From a checkpoint of a small transformer trained on Wikipedia.
Size: 12 layers, width 768, 12 heads of 64, MLP 2048 SwiGLU, vocabulary 32768, 110M parameters.
Architecture: RMSNorm before each block, rotary positions, no biases in attention or MLP, tied embeddings, capped logits.
Each number is 50 + 15 x the weight over its row's rms, rounded and kept within 0 to 99. Layers, rows and columns count from 0. The size before them is the row's rms in percent of the matrix's.

# layer 3 MLP down (transposed), 2048x768, rms 0.0322, rows 1522-1534, columns 192-383
097:69 74 33 61 23 50 61 50 46 45 42 38 40 60 44 37 48 46 50 51 52 54 49 40 53 44 50 98 84 49 53 55 61 58 60 42 67 48 47 52 42 65 29 35 32 61 54 73 28 73 88 64 42 42 39 45 64 57 49 39 46 61 41 67 39 32 52 56 43 41 35 63 42 61 65 34 44 40 53 46 54 60 54 50 47 56 46 41 61 76 58 33 37 46 64 37 71 33 51 38 63 53 70 65 65 56 59 66 35 59 52 63 37 69 76 66 45 28 72 47 56 69 49 50 31 49 55 40 60 58 46 54 35 39 54 59 24 62 34 48 43 70 39 56 54 34 40 60 54 54 45 17 52 51 68 33 31 82 37 44 51 65 44 37 36 13 14 49 39 29 56 23 41 46 54 87 40 58 65 35 33 41 59 50 77 83 57 60 66 54 57 70
101:17 41 48 62 48 53 38 50 48 50 44 27 15 56 29 14 39 64 64 30 50 62 52 37 48 27 82 46 72 52 62 62 52 51 31 67 63 37 65 45 34 70 47 53 50 35 56 39 50 40 43 75 40 45 56 55 45 69 60 45 49 31 56 39 32 58 45 54 53 54 61 58 47 77 31 76 57 53 45 69 31 51 60 54 52 47 50 28 72 29 40 66 62 76 60 53 31 62 37 38 35 55 23 54 72 63 79 46 48 46 23 41 54 57 35 59 55 19 41 45 61 55 52 35 33 57 53 44 76 52 18 28 71 74 58 53 42 35 96 11 66 40 52 45 71 36 65 61 22 49 38 41 25 57 53 52 65 08 23 59 14 41 67 57 50 69 23 44 46 31 78 49 36 60 59 44 45 53 25 72 59 32 43 34 41 34 21 71 53 49 42 48
102:57 52 69 57 62 54 54 57 80 30 24 58 59 50 64 44 21 56 30 37 53 74 55 46 37 52 57 48 48 40 67 37 39 59 30 33 65 53 38 45 21 45 43 77 43 50 64 46 36 66 36 71 58 28 37 49 29 45 65 37 31 71 52 16 62 43 67 56 67 59 40 44 49 58 60 41 41 33 61 42 24 46 49 47 87 43 34 52 57 71 50 46 10 54 38 47 49 66 44 68 48 69 55 78 55 35 54 14 59 68 52 46 62 44 43 10 49 73 36 48 14 56 35 59 83 23 43 63 71 31 69 53 48 71 62 53 57 35 41 68 50 45 43 42 23 29 37 48 66 29 73 43 51 62 60 42 52 36 81 21 29 27 48 51 50 53 28 40 33 47 47 43 37 11 59 36 36 40 66 53 54 69 43 35 58 41 38 36 90 43 52 61
102:42 51 36 30 65 66 54 65 82 53 71 37 66 17 42 76 43 61 43 65 82 29 38 49 53 44 47 58 44 53 60 17 61 56 63 43 27 32 55 55 48 52 68 39 30 69 33 26 41 69 64 39 61 03 45 56 64 37 44 49 84 48 51 46 46 69 47 64 54 58 26 58 37 58 78 45 46 47 48 32 62 22 13 47 66 47 47 45 42 45 47 55 42 57 74 52 73 39 50 34 59 34 32 45 45 31 62 52 45 47 24 81 25 54 87 50 60 37 51 82 46 48 53 64 49 40 67 53 39 48 47 57 29 69 42 36 41 50 56 32 33 49 37 63 59 55 55 36 42 72 81 46 52 52 43 51 26 36 61 47 29 54 72 64 39 36 50 62 49 45 38 56 32 46 34 55 61 47 50 38 17 77 45 37 27 59 55 45 83 60 76 51
093:58 66 56 51 75 68 44 67 72 61 37 61 53 42 35 71 73 59 68 62 38 74 53 43 39 44 46 36 52 41 30 57 56 45 61 49 44 51 68 69 45 49 22 45 37 42 72 35 56 47 48 63 36 27 46 63 45 61 32 40 47 34 64 59 55 52 39 65 44 65 70 67 52 40 55 49 55 48 45 33 52 43 66 39 55 65 39 43 21 42 43 62 31 38 68 50 77 43 57 67 53 66 35 66 49 34 57 76 54 32 37 37 79 59 38 65 41 39 45 72 56 60 47 17 56 79 45 68 41 42 51 50 38 46 81 67 33 45 29 62 40 71 51 81 70 38 45 44 28 48 68 45 59 52 57 35 64 53 29 53 70 33 50 33 58 55 35 62 31 99 46 64 82 48 36 57 39 56 41 70 31 60 52 41 76 33 64 66 50 38 55 50
106:54 45 47 74 46 32 77 63 39 28 44 23 44 43 61 60 39 36 65 55 33 41 27 48 60 25 68 42 58 47 64 58 62 46 37 26 55 54 54 17 64 68 55 52 42 76 73 64 85 63 61 55 33 38 54 64 24 41 81 43 63 45 59 83 55 50 29 61 55 43 44 27 61 55 48 67 65 54 34 47 68 45 51 46 58 25 49 69 67 30 62 73 76 59 12 46 79 46 45 47 47 61 54 54 64 59 36 57 54 51 64 54 22 59 49 33 49 84 39 38 77 50 37 38 79 54 67 37 24 40 52 39 69 58 43 47 67 71 37 61 57 41 51 23 63 45 43 28 67 40 48 62 65 51 54 68 22 55 81 60 53 61 46 62 39 36 51 47 54 81 54 35 50 38 30 40 48 46 69 59 44 62 48 68 37 51 73 57 40 70 42 56
097:45 47 49 61 85 22 56 34 31 35 28 53 61 47 51 64 30 55 44 43 55 75 62 74 55 61 65 38 40 60 52 63 64 58 62 54 47 42 47 29 53 47 34 71 55 33 48 51 28 34 78 42 65 72 53 80 29 65 49 77 54 51 54 28 31 50 46 55 19 55 47 48 40 44 77 61 67 48 53 46 61 69 36 59 81 70 47 40 50 67 41 45 78 70 36 32 25 42 29 28 35 23 59 38 68 69 37 60 58 76 69 45 71 80 61 42 60 65 50 52 73 74 74 60 46 53 46 37 45 44 69 62 38 46 22 62 28 34 67 57 22 52 64 50 74 46 47 46 52 47 34 68 65 34 39 47 70 55 54 34 38 49 34 63 60 43 62 67 59 81 49 35 50 44 93 42 59 30 37 32 59 37 66 72 65 80 48 57 23 24 34 34
101:55 63 58 65 41 59 56 43 37 72 40 33 54 36 53 43 46 54 40 16 61 27 30 62 52 36 55 44 39 29 44 42 74 59 43 61 60 35 55 35 48 48 51 47 42 40 40 30 50 59 78 59 80 31 34 68 61 59 37 83 52 57 63 35 44 54 62 44 47 57 57 46 33 42 35 68 76 45 45 28 09 69 43 55 43 51 69 36 47 31 29 47 58 37 38 49 64 73 38 61 38 54 40 44 49 43 66 33 52 36 41 73 59 39 52 52 81 30 21 58 64 36 43 50 23 67 41 60 35 36 31 63 70 50 41 47 50 41 32 34 62 60 40 30 58 53 78 39 42 46 47 57 56 38 27 65 66 37 67 52 41 47 44 47 35 65 49 71 35 42 42 59 41 98 51 63 53 61 58 31 52 48 51 60 58 54 58 45 46 14 39 68
098:29 62 37 56 71 37 45 87 57 40 46 48 48 57 35 42 84 48 42 52 57 72 37 48 55 54 64 48 28 56 59 34 59 53 47 26 20 23 59 29 68 04 48 34 42 77 72 54 61 55 67 28 42 55 72 50 30 54 50 69 46 46 49 39 52 48 37 55 50 45 33 32 29 46 46 70 36 58 54 29 32 51 71 29 27 66 61 36 43 39 40 30 51 42 46 41 62 46 56 40 24 39 34 73 56 56 43 69 67 49 49 75 60 33 57 31 64 25 42 41 44 77 36 44 47 42 50 43 62 56 54 47 88 60 66 46 44 44 67 67 36 69 43 45 55 64 81 66 34 36 53 55 52 43 32 52 32 59 46 27 58 49 26 51 32 22 43 60 58 73 69 25 40 60 59 55 23 78 51 44 41 53 44 54 59 35 62 66 57 69 77 49
099:53 26 42 44 34 59 56 40 16 69 64 44 30 62 41 48 70 42 51 45 67 60 20 45 54 52 58 40 40 42 48 70 68 43 36 50 58 35 46 18 45 56 33 53 34 58 49 41 63 62 42 63 20 65 46 58 52 75 71 55 53 40 48 56 64 47 41 29 52 64 73 66 59 37 54 83 32 43 25 58 42 28 69 27 51 42 43 64 33 53 59 38 48 29 38 56 41 59 62 85 87 55 81 36 42 60 75 33 30 61 44 82 24 40 58 40 26 51 42 49 65 41 60 34 38 80 48 73 30 05 27 61 57 48 60 58 50 42 51 41 59 55 54 85 43 38 50 58 46 39 66 34 72 64 57 65 61 44 74 32 38 75 73 55 49 43 40 54 65 37 52 58 42 54 45 60 63 58 66 17 36 29 26 43 25 66 66 82 54 56 36 32
098:21 62 68 76 78 56 64 53 67 55 43 64 53 65 80 75 52 59 24 47 53 53 67 67 71 41 76 80 59 53 54 53 59 66 52 17 49 38 48 66 52 24 37 52 44 28 51 49 69 57 56 33 56 62 11 41 57 65 55 51 47 24 44 68 63 56 34 40 61 57 53 79 52 46 60 55 85 41 49 77 53 40 61 58 59 34 50 48 40 52 35 51 61 26 47 71 43 68 88 44 34 49 34 60 05 38 32 46 67 20 48 56 28 53 39 60 57 51 22 53 58 43 52 97 06 68 40 34 73 52 53 37 29 45 48 40 60 39 24 47 47 44 51 73 54 57 77 54 33 65 46 64 50 40 54 35 45 57 19 68 33 24 47 57 02 41 49 32 50 70 31 65 68 47 39 36 52 49 39 27 47 30 28 53 67 42 46 49 62 18 75 36
097:47 40 51 19 53 43 70 67 40 71 61 60 65 60 48 55 59 38 46 37 65 46 61 71 61 79 35 53 43 61 25 38 67 57 57 78 49 37 31 30 38 42 35 32 38 43 39 56 47 58 52 31 61 61 45 42 83 27 49 73 51 56 43 50 34 68 74 46 37 71 36 14 44 44 52 51 73 38 63 52 46 67 62 52 29 53 64 26 42 37 34 65 57 44 33 30 48 78 24 61 31 49 65 77 61 69 18 45 81 53 35 44 56 64 79 54 54 49 57 26 02 54 35 49 64 63 42 61 15 46 73 64 64 67 16 33 39 48 25 30 20 61 31 47 44 44 50 47 39 39 52 46 42 61 44 51 55 38 43 39 52 49 64 35 45 37 48 64 47 47 76 88 50 33 62 82 44 54 50 64 53 43 59 28 42 60 36 36 44 43 77 46
096:77 49 52 57 58 57 58 34 34 48 53 33 65 65 62 61 67 62 55 30 61 41 36 61 28 72 04 49 60 41 35 48 77 46 50 50 23 21 44 51 78 61 52 49 53 32 42 67 65 56 28 39 63 36 46 40 51 44 55 49 72 73 61 20 65 37 48 34 50 66 44 58 69 36 58 58 69 69 61 26 30 22 79 39 58 56 28 31 20 54 41 30 71 34 41 36 27 32 42 52 70 70 50 13 47 66 47 55 47 41 51 34 69 54 51 36 48 49 51 59 64 31 51 36 49 73 41 52 53 45 39 37 59 36 60 57 38 27 55 26 43 36 47 29 55 24 55 35 54 68 53 47 40 22 32 44 47 42 28 46 43 35 55 58 56 51 45 60 54 81 17 59 33 72 48 72 35 66 43 73 75 16 50 47 42 54 38 00 31 37 49 79
# layer 3 MLP gate, 2048x768, rms 0.0322, rows 1523-1534, columns 192-383
099:78 37 63 52 47 70 66 64 38 51 74 29 68 62 51 42 58 35 30 49 54 46 47 29 42 56 51 84 61 55 39 37 71 63 57 43 09 43 41 52 54 51 47 66 51 64 46 45 48 50 33 75 61 60 62 26 55 49 54 45 34 47 39 64 83 46 45 77 49 31 67 33 73 40 41 48 63 90 54 67 52 63 75 33 76 55 74 78 41 69 64 49 42 22 45 30 35 49 43 52 24 38 48 71 57 53 69 52 33 69 55 25 63 58 58 57 44 62 28 45 40 30 38 45 69 48 69 58 33 60 56 47 54 36 34 59 57 46 62 66 59 56 73 61 58 40 16 79 38 85 51 55 29 45 52 48 39 51 47 29 77 26 48 72 67 59 61 54 39 41 68 31 72 38 42 43 55 43 72 61 42 50 40 33 62 45 42 41 38 27 56 36
102:45 45 58 36 62 53 70 65 36 59 73 50 41 51 17 46 68 46 49 58 35 77 35 39 57 44 60 29 54 52 29 53 56 67 62 56 26 37 60 57 50 40 71 45 11 42 66 57 45 53 57 54 39 61 63 57 65 48 83 73 51 60 53 55 47 43 51 43 48 43 72 68 66 32 34 28 51 65 41 70 63 58 57 56 41 55 67 45 36 60 37 43 43 49 65 25 59 76 50 42 59 45 21 82 78 47 68 56 47 36 49 59 72 49 65 49 41 33 52 76 67 65 53 75 54 67 49 63 25 57 37 61 47 40 33 42 42 59 48 44 54 60 38 29 67 50 43 22 40 26 52 63 67 50 50 50 16 38 65 55 48 66 50 64 02 53 67 24 38 45 49 25 46 66 46 48 44 73 45 68 65 41 67 56 39 44 63 43 38 26 35 54
099:37 51 36 32 61 47 37 46 65 40 59 34 41 46 29 45 19 83 66 78 26 51 65 17 61 40 50 57 46 22 54 54 62 42 40 41 74 64 79 43 39 49 75 48 64 50 54 35 43 53 47 57 67 35 41 36 49 55 50 37 50 56 41 40 53 48 29 43 41 34 48 47 50 19 41 64 31 68 81 50 95 36 69 47 62 63 39 82 47 50 64 80 38 73 42 64 57 35 15 45 71 37 65 50 53 39 28 56 66 46 49 20 10 60 45 46 49 21 53 78 47 64 38 45 57 29 32 46 62 62 32 64 52 53 40 62 52 63 51 25 62 22 60 57 41 31 84 54 71 46 30 38 57 42 34 43 72 04 71 35 77 51 16 45 60 34 59 44 39 57 49 38 64 50 74 31 37 74 70 52 37 73 46 24 56 37 63 45 48 20 35 43
086:53 43 40 53 28 37 63 22 59 40 54 62 50 65 48 51 65 69 58 73 51 21 53 45 49 72 70 60 49 43 41 52 52 50 42 42 33 36 46 33 36 55 70 57 56 68 08 32 55 76 40 60 54 39 45 38 32 65 41 29 65 52 56 34 67 68 51 52 84 62 46 41 58 75 27 50 51 52 54 90 54 21 45 62 48 60 63 42 44 43 61 38 76 59 49 29 47 21 53 45 38 51 79 30 39 50 53 37 43 82 58 52 31 45 21 59 28 65 41 25 56 32 54 55 25 27 64 35 33 38 61 37 44 48 43 60 60 53 54 40 40 46 65 35 36 58 42 37 67 30 24 39 81 62 53 49 37 28 41 47 30 42 41 56 37 43 86 38 87 41 61 64 42 83 38 47 56 43 43 41 57 30 32 59 48 55 27 70 55 70 52 52
118:42 73 59 27 65 71 55 49 51 41 30 44 33 48 51 38 53 64 71 68 42 53 24 61 32 58 51 72 41 52 43 73 53 52 78 42 35 40 41 64 51 75 65 61 13 43 68 30 86 84 45 85 58 48 34 74 53 52 28 48 46 39 63 80 60 58 37 47 65 53 63 50 53 73 44 50 57 55 69 24 43 62 36 56 27 21 59 51 52 40 38 53 66 53 58 40 27 59 49 61 63 54 48 63 53 27 43 77 54 58 51 32 28 37 55 32 85 51 44 54 32 41 33 56 74 55 60 72 57 56 69 71 56 80 47 40 23 54 64 50 48 46 36 70 35 66 73 30 52 46 55 35 58 79 59 54 51 50 80 49 44 39 53 53 35 48 26 72 62 58 52 58 50 21 43 42 79 53 62 69 79 51 70 35 44 43 30 79 53 32 61 49
091:71 64 68 75 48 56 52 63 88 65 61 43 54 53 71 28 85 23 36 58 27 58 33 76 06 71 66 60 39 38 55 53 62 66 24 44 72 63 66 45 48 24 38 61 40 73 44 46 37 30 55 63 52 61 35 55 54 64 60 67 79 63 56 36 90 70 24 39 53 48 37 51 30 09 29 18 50 49 50 54 33 39 52 53 48 52 35 43 35 64 39 27 66 50 47 49 73 46 57 58 44 43 51 48 52 45 56 49 58 67 32 57 30 47 36 37 40 37 37 42 65 59 37 63 73 25 63 47 35 67 70 55 54 73 41 49 45 64 68 61 26 39 58 41 65 42 50 66 45 49 73 52 87 71 61 32 46 35 44 48 55 49 45 88 56 34 50 72 33 27 62 51 52 32 38 63 33 66 41 59 48 33 54 49 83 66 59 44 20 45 56 73
092:50 68 38 55 47 54 31 62 53 50 40 67 72 67 20 76 42 57 50 53 41 43 37 52 50 84 39 66 48 63 61 11 29 27 43 55 43 55 27 48 52 41 51 41 40 23 21 57 04 60 60 59 38 50 50 59 36 46 44 45 53 49 61 20 67 60 46 48 55 51 57 38 61 56 26 11 46 34 43 34 67 39 49 49 69 50 65 35 52 70 55 56 64 42 51 38 36 54 72 45 48 51 38 18 48 40 53 69 50 69 22 55 37 30 63 65 24 80 61 69 57 54 72 52 45 61 43 62 51 43 34 39 44 69 63 51 42 42 33 43 41 64 17 41 39 35 26 45 70 63 43 56 47 32 45 55 33 40 24 45 52 40 49 53 44 51 63 62 41 62 70 43 36 09 31 46 31 41 58 70 56 69 38 34 62 57 44 34 53 66 46 33
090:54 17 74 41 77 62 62 38 54 54 20 77 29 42 45 62 35 48 17 50 66 40 53 61 72 29 39 57 55 55 73 54 17 32 69 66 49 27 52 51 58 58 68 71 55 36 77 26 43 31 34 49 40 69 23 27 50 51 62 50 69 62 55 50 70 40 26 41 51 56 44 35 54 51 86 48 47 37 40 57 64 36 47 39 82 31 49 49 71 63 54 56 51 56 36 51 54 55 53 54 68 49 58 35 74 40 40 26 43 79 63 48 25 13 48 32 27 53 38 37 47 35 68 34 63 47 48 44 40 72 25 69 53 57 10 54 37 63 69 59 53 42 45 49 51 39 36 24 72 33 30 38 44 47 65 56 43 33 59 38 25 49 45 52 54 69 66 74 49 66 47 55 20 52 52 46 33 38 36 42 33 54 78 33 32 37 29 74 26 41 45 28
090:63 67 59 47 47 89 33 40 84 66 63 66 58 69 42 44 33 50 75 65 58 70 51 57 71 83 39 51 55 38 60 44 56 41 73 47 22 41 37 37 45 38 29 71 62 56 50 50 45 68 35 61 44 44 43 43 38 62 52 58 60 47 73 62 41 81 39 89 51 72 49 78 35 50 60 45 41 46 36 68 65 60 40 36 61 24 53 51 62 60 64 44 78 65 78 71 36 52 44 44 60 54 55 62 54 48 51 48 79 51 51 65 63 33 49 33 53 29 43 59 36 55 33 57 40 50 68 44 54 59 31 46 12 43 32 53 38 21 29 42 59 50 42 65 50 20 67 45 49 54 59 32 47 54 66 29 62 74 62 74 58 56 36 40 56 63 41 60 55 39 45 82 37 31 39 55 37 91 45 24 54 50 48 64 48 22 54 73 50 81 39 54
093:46 48 28 32 60 54 42 37 72 73 65 44 35 43 66 44 69 38 84 60 53 65 74 74 51 57 68 58 65 29 41 60 48 48 34 71 38 38 44 34 62 37 61 60 45 34 58 41 53 20 58 48 44 52 53 30 33 57 65 42 33 65 48 55 32 30 50 47 47 66 61 69 51 52 42 71 60 17 56 41 66 35 64 78 61 39 34 26 36 55 52 47 50 65 64 59 33 77 33 42 65 33 59 61 62 39 60 71 34 55 58 47 57 64 21 71 48 60 54 60 50 46 69 70 64 76 70 53 59 66 26 35 45 37 40 63 33 41 58 54 40 72 57 44 63 57 39 42 51 42 28 39 65 44 31 49 35 52 68 42 48 56 33 60 56 49 40 53 64 53 48 75 45 49 43 54 60 67 47 37 36 60 27 46 41 48 25 73 49 26 54 62
092:68 61 46 43 63 39 35 57 41 63 58 73 76 34 17 30 52 49 51 29 47 43 44 33 54 39 27 62 48 55 47 49 44 50 45 57 60 74 44 64 54 43 41 22 77 68 59 44 54 59 35 37 69 57 25 46 67 50 33 74 53 40 39 55 59 33 38 71 29 71 54 35 54 47 48 58 53 47 57 63 20 57 44 42 75 38 47 35 38 43 51 64 56 38 49 36 38 56 65 59 50 46 80 46 43 25 56 41 22 41 52 50 45 48 57 59 55 33 52 46 24 77 53 70 54 31 56 73 24 43 55 61 48 24 29 47 22 57 47 64 52 39 14 44 27 49 57 37 58 63 48 17 56 67 86 41 68 63 26 24 47 36 44 39 52 72 48 42 50 52 70 26 98 35 63 40 60 96 36 72 36 97 71 27 43 54 25 52 52 38 68 43
095:40 59 57 47 30 53 77 28 56 39 42 39 58 60 34 52 41 57 43 62 39 39 46 62 56 65 80 54 58 33 39 40 82 61 56 55 64 30 46 48 40 53 62 65 36 45 32 45 63 56 42 45 39 66 32 43 43 33 27 38 78 39 68 19 24 66 37 17 31 55 33 24 30 45 51 37 34 53 38 23 35 38 54 44 38 79 73 50 41 61 48 37 42 48 54 26 54 53 55 60 39 46 60 52 71 17 50 29 52 44 41 26 26 71 28 40 64 75 51 61 36 51 33 09 42 84 11 42 34 55 44 49 47 66 68 35 43 44 37 28 45 41 59 45 05 52 63 50 51 30 44 59 48 51 53 47 41 43 60 47 59 44 44 20 49 81 71 35 43 17 44 45 65 55 67 32 41 42 52 66 42 77 48 70 44 35 32 55 63 60 43 73
# layer 3 MLP up, 2048x768, rms 0.0322, rows 1523-1534, columns 192-383
103:44 40 31 47 56 60 31 51 40 67 48 66 29 99 21 51 36 41 34 47 54 42 39 58 71 11 73 33 69 59 55 56 51 52 49 66 62 57 41 20 50 50 63 52 28 38 58 42 77 33 80 49 33 68 71 48 51 66 60 50 45 63 70 63 31 51 50 51 64 38 47 37 57 59 53 72 56 41 45 40 32 38 53 61 47 30 66 53 53 34 66 52 62 64 37 52 27 74 31 62 25 27 42 45 46 75 68 81 38 20 25 64 26 57 35 38 63 31 83 35 58 54 45 25 25 63 45 61 42 70 29 15 77 46 62 47 49 63 60 27 61 41 25 57 40 25 60 40 57 58 32 42 50 51 19 58 56 31 29 39 46 60 49 58 35 51 22 41 44 42 15 50 41 73 65 61 53 70 36 65 56 42 57 37 23 35 15 97 57 59 45 58
102:52 36 59 43 86 34 41 49 56 41 30 69 48 50 82 40 51 34 26 15 63 31 59 46 38 58 65 67 59 45 40 45 38 40 44 54 47 46 61 46 44 64 21 51 78 30 55 58 40 57 75 86 64 44 49 41 22 40 37 56 39 48 68 21 50 34 60 44 69 57 28 49 39 51 47 57 65 57 74 68 47 18 84 50 55 19 20 68 39 35 52 92 44 60 67 56 55 51 51 66 51 56 69 23 63 41 31 00 63 47 27 60 48 66 40 56 71 54 62 44 40 29 52 46 30 45 65 51 55 16 60 54 58 46 85 49 88 59 48 67 38 40 35 65 50 42 48 67 57 43 55 42 43 43 35 54 60 67 52 43 60 47 54 56 76 75 19 50 57 81 45 26 43 33 40 47 47 49 54 35 50 70 58 36 55 47 42 57 62 69 60 57
104:32 43 53 64 78 48 53 47 34 84 65 57 36 40 39 65 79 27 50 52 51 54 52 55 53 44 67 55 56 52 46 38 46 37 38 67 10 51 48 30 35 15 47 62 24 62 42 46 51 39 40 27 46 48 48 79 39 24 65 23 46 56 78 44 54 47 33 94 83 45 33 57 25 48 63 36 49 46 36 31 54 68 32 54 58 05 51 31 52 50 55 40 31 60 24 60 66 35 67 38 50 64 35 31 36 36 44 79 29 31 32 43 56 54 66 53 66 27 76 62 40 54 39 48 19 66 56 61 54 42 31 38 42 63 87 38 63 35 37 75 58 70 49 63 19 67 89 48 52 56 49 73 47 54 42 70 45 33 55 50 34 21 83 47 80 41 53 64 51 79 48 40 31 45 20 33 58 38 46 15 48 39 67 37 50 48 57 39 24 47 44 79
086:70 44 43 75 44 37 60 30 71 49 36 72 90 75 55 26 52 35 41 54 48 31 51 10 37 63 46 51 33 33 30 52 34 39 40 46 60 50 70 48 27 55 48 65 50 65 43 57 59 76 62 63 37 29 48 42 51 64 44 33 73 44 55 23 70 70 60 69 73 53 47 20 42 54 51 42 43 49 38 75 56 46 54 68 49 64 58 45 38 53 59 57 57 38 60 44 47 32 68 61 35 56 72 43 46 41 44 43 54 55 44 47 51 49 30 47 51 67 62 32 44 37 38 36 50 40 46 67 51 48 56 49 53 35 31 55 60 44 60 34 31 43 35 55 27 70 50 42 94 38 23 42 65 45 58 28 68 43 48 40 61 34 64 53 57 52 87 58 69 67 51 28 46 89 70 39 48 34 26 59 63 56 35 61 58 63 37 39 47 23 62 56
131:34 34 34 41 38 77 43 60 40 59 47 65 64 46 20 48 39 44 75 72 49 53 83 46 59 26 49 26 32 60 38 79 19 34 40 58 19 69 42 53 53 61 35 21 80 74 53 50 43 42 58 55 42 45 54 36 58 79 57 26 14 57 04 40 56 50 60 49 47 49 25 53 52 27 52 51 54 22 76 51 57 17 51 30 30 76 14 44 63 35 71 73 43 61 59 53 47 19 53 42 47 41 72 37 70 23 21 41 90 53 21 50 41 39 60 65 33 49 57 38 68 56 72 47 49 60 61 45 56 67 72 57 48 53 50 26 33 58 47 52 39 37 57 53 79 62 31 85 60 22 41 49 35 40 40 27 61 50 62 42 95 32 45 48 55 42 86 49 48 77 39 40 39 48 62 39 52 49 63 61 29 36 37 46 53 79 39 36 35 39 57 37
091:46 59 37 54 42 31 40 38 75 56 75 29 55 28 31 57 71 53 41 17 58 50 65 71 52 56 63 37 54 64 39 54 80 44 64 31 70 64 40 62 63 48 14 55 49 72 56 57 56 59 39 43 59 45 35 49 22 61 64 53 50 88 43 57 56 60 33 29 28 26 42 50 24 56 35 50 24 58 43 19 55 65 58 63 61 42 53 18 50 52 45 77 55 64 50 32 66 36 53 30 53 37 66 30 46 60 82 52 43 46 76 61 59 38 26 40 54 33 67 20 72 53 33 67 29 39 54 69 13 74 55 71 18 66 30 40 38 61 45 54 56 35 52 57 33 60 75 86 60 34 64 25 56 58 52 22 61 53 46 41 45 63 74 57 69 19 44 60 48 75 66 35 36 28 40 45 46 51 55 50 54 45 62 47 53 57 73 39 54 49 51 50
097:43 97 43 79 52 33 40 38 70 59 55 39 23 38 57 58 34 32 43 47 44 69 56 73 65 34 63 55 53 22 84 65 48 74 49 40 59 63 59 26 69 65 31 25 39 48 40 44 37 54 46 46 71 67 46 45 60 54 40 71 27 77 31 54 55 38 87 57 84 41 48 42 57 34 28 22 90 76 53 42 40 39 39 72 24 46 57 75 66 57 47 36 46 51 38 60 50 63 58 68 55 51 51 45 53 57 38 33 87 31 64 52 47 32 43 36 65 18 66 46 39 66 60 08 41 27 57 36 71 42 23 59 79 51 42 68 52 37 45 57 45 57 48 40 49 49 53 55 60 52 86 64 42 29 52 48 47 50 80 84 30 54 74 48 62 39 44 80 57 45 41 52 41 72 57 54 64 19 22 47 53 52 54 63 61 74 44 56 47 47 50 66
090:83 66 36 20 24 65 37 26 67 51 80 35 54 50 61 43 46 30 34 77 25 63 25 31 36 51 51 42 13 55 32 51 74 29 67 63 25 51 69 50 58 19 53 36 39 40 61 63 55 72 67 32 54 41 61 52 60 49 25 85 37 39 33 46 53 76 47 61 44 45 48 53 61 77 63 33 45 41 63 27 60 32 26 60 16 51 63 34 73 50 40 29 26 34 31 64 29 63 42 37 59 52 20 33 22 49 73 61 65 49 51 53 42 54 75 60 52 33 32 64 51 35 42 15 50 46 29 64 68 52 52 57 65 53 50 60 43 77 51 74 47 75 48 55 26 35 70 65 36 46 55 38 39 39 30 44 37 46 37 61 42 45 41 40 52 35 50 56 55 48 67 54 43 45 39 43 64 63 59 51 54 32 20 44 65 39 31 57 45 54 20 42
091:53 25 46 56 60 68 57 54 35 58 80 38 36 41 23 66 34 43 16 53 66 33 77 28 41 51 54 51 75 46 48 45 32 54 11 51 52 56 73 56 99 62 64 49 40 24 43 64 67 36 60 63 62 59 72 44 51 35 65 81 27 44 39 52 66 46 44 32 20 42 46 35 83 40 42 23 49 77 52 53 62 46 40 55 59 82 68 41 37 51 43 48 30 46 53 30 56 25 31 59 56 60 38 29 47 46 52 46 49 38 33 51 51 55 36 61 52 42 57 36 25 57 30 41 28 46 56 48 73 44 74 36 64 43 63 33 57 41 67 82 78 51 69 60 76 68 29 38 31 63 71 78 71 45 62 69 36 19 31 40 79 50 68 62 39 36 42 42 32 22 20 62 25 67 68 51 50 32 54 42 72 49 41 57 48 62 53 26 34 44 74 34
095:31 28 57 40 49 23 33 51 73 44 58 35 40 46 38 59 37 70 31 29 47 43 39 74 45 47 77 42 24 35 44 36 54 46 42 54 55 63 66 84 70 61 79 43 40 51 67 46 71 57 49 56 62 36 35 18 47 66 60 44 57 49 46 87 66 49 31 36 36 49 31 44 65 53 44 54 61 48 57 27 68 46 41 45 69 60 66 47 36 50 33 32 62 55 47 29 26 43 42 48 30 55 57 52 43 42 40 68 56 51 76 37 29 58 70 99 43 54 48 14 60 33 55 32 56 51 58 38 71 65 53 34 36 32 44 37 56 31 30 59 46 50 65 68 46 66 52 45 37 64 31 55 42 48 68 74 56 52 38 31 44 44 21 57 37 33 39 66 54 36 37 54 52 47 54 59 59 38 36 51 53 29 29 45 60 54 71 65 67 44 54 54
093:85 63 36 30 35 46 58 50 62 46 45 56 35 46 57 48 30 55 37 34 68 62 55 51 50 49 72 71 63 75 13 62 56 57 61 63 60 58 50 14 30 45 52 39 40 65 41 57 64 66 48 45 50 52 46 55 50 39 22 41 52 51 28 28 41 53 55 61 57 55 70 59 53 50 53 66 69 52 32 67 22 81 61 28 44 50 57 58 60 50 50 60 46 48 46 32 55 56 65 58 45 31 36 65 53 28 55 27 46 72 27 42 50 35 42 49 46 65 64 29 27 49 42 66 49 49 24 57 32 35 53 47 46 39 34 48 64 32 22 58 43 41 10 68 55 38 61 39 39 28 89 57 59 40 50 18 52 45 46 59 47 31 51 31 29 54 40 46 58 52 53 50 80 50 55 72 64 56 67 53 50 69 87 24 37 39 37 50 69 21 61 41
093:99 67 31 49 63 47 68 66 44 46 76 50 60 55 56 34 65 51 88 20 52 66 43 53 65 43 52 53 55 32 27 45 56 56 50 57 45 24 25 42 43 45 56 66 63 49 52 33 43 34 75 38 38 28 56 41 64 60 54 68 48 61 50 41 54 60 59 82 73 43 48 72 57 48 73 84 68 58 65 74 73 52 49 62 35 38 22 38 57 60 46 58 71 66 45 68 24 48 28 47 74 39 58 65 44 23 71 30 65 61 32 65 58 16 46 51 46 54 59 46 55 20 77 42 51 57 41 26 53 52 54 40 35 26 64 21 45 28 59 43 63 43 61 30 74 55 49 73 12 72 37 59 50 29 52 59 64 64 28 57 43 29 73 63 37 49 47 43 45 53 53 62 42 43 29 45 61 62 49 30 64 37 48 73 42 44 50 19 43 59 52 61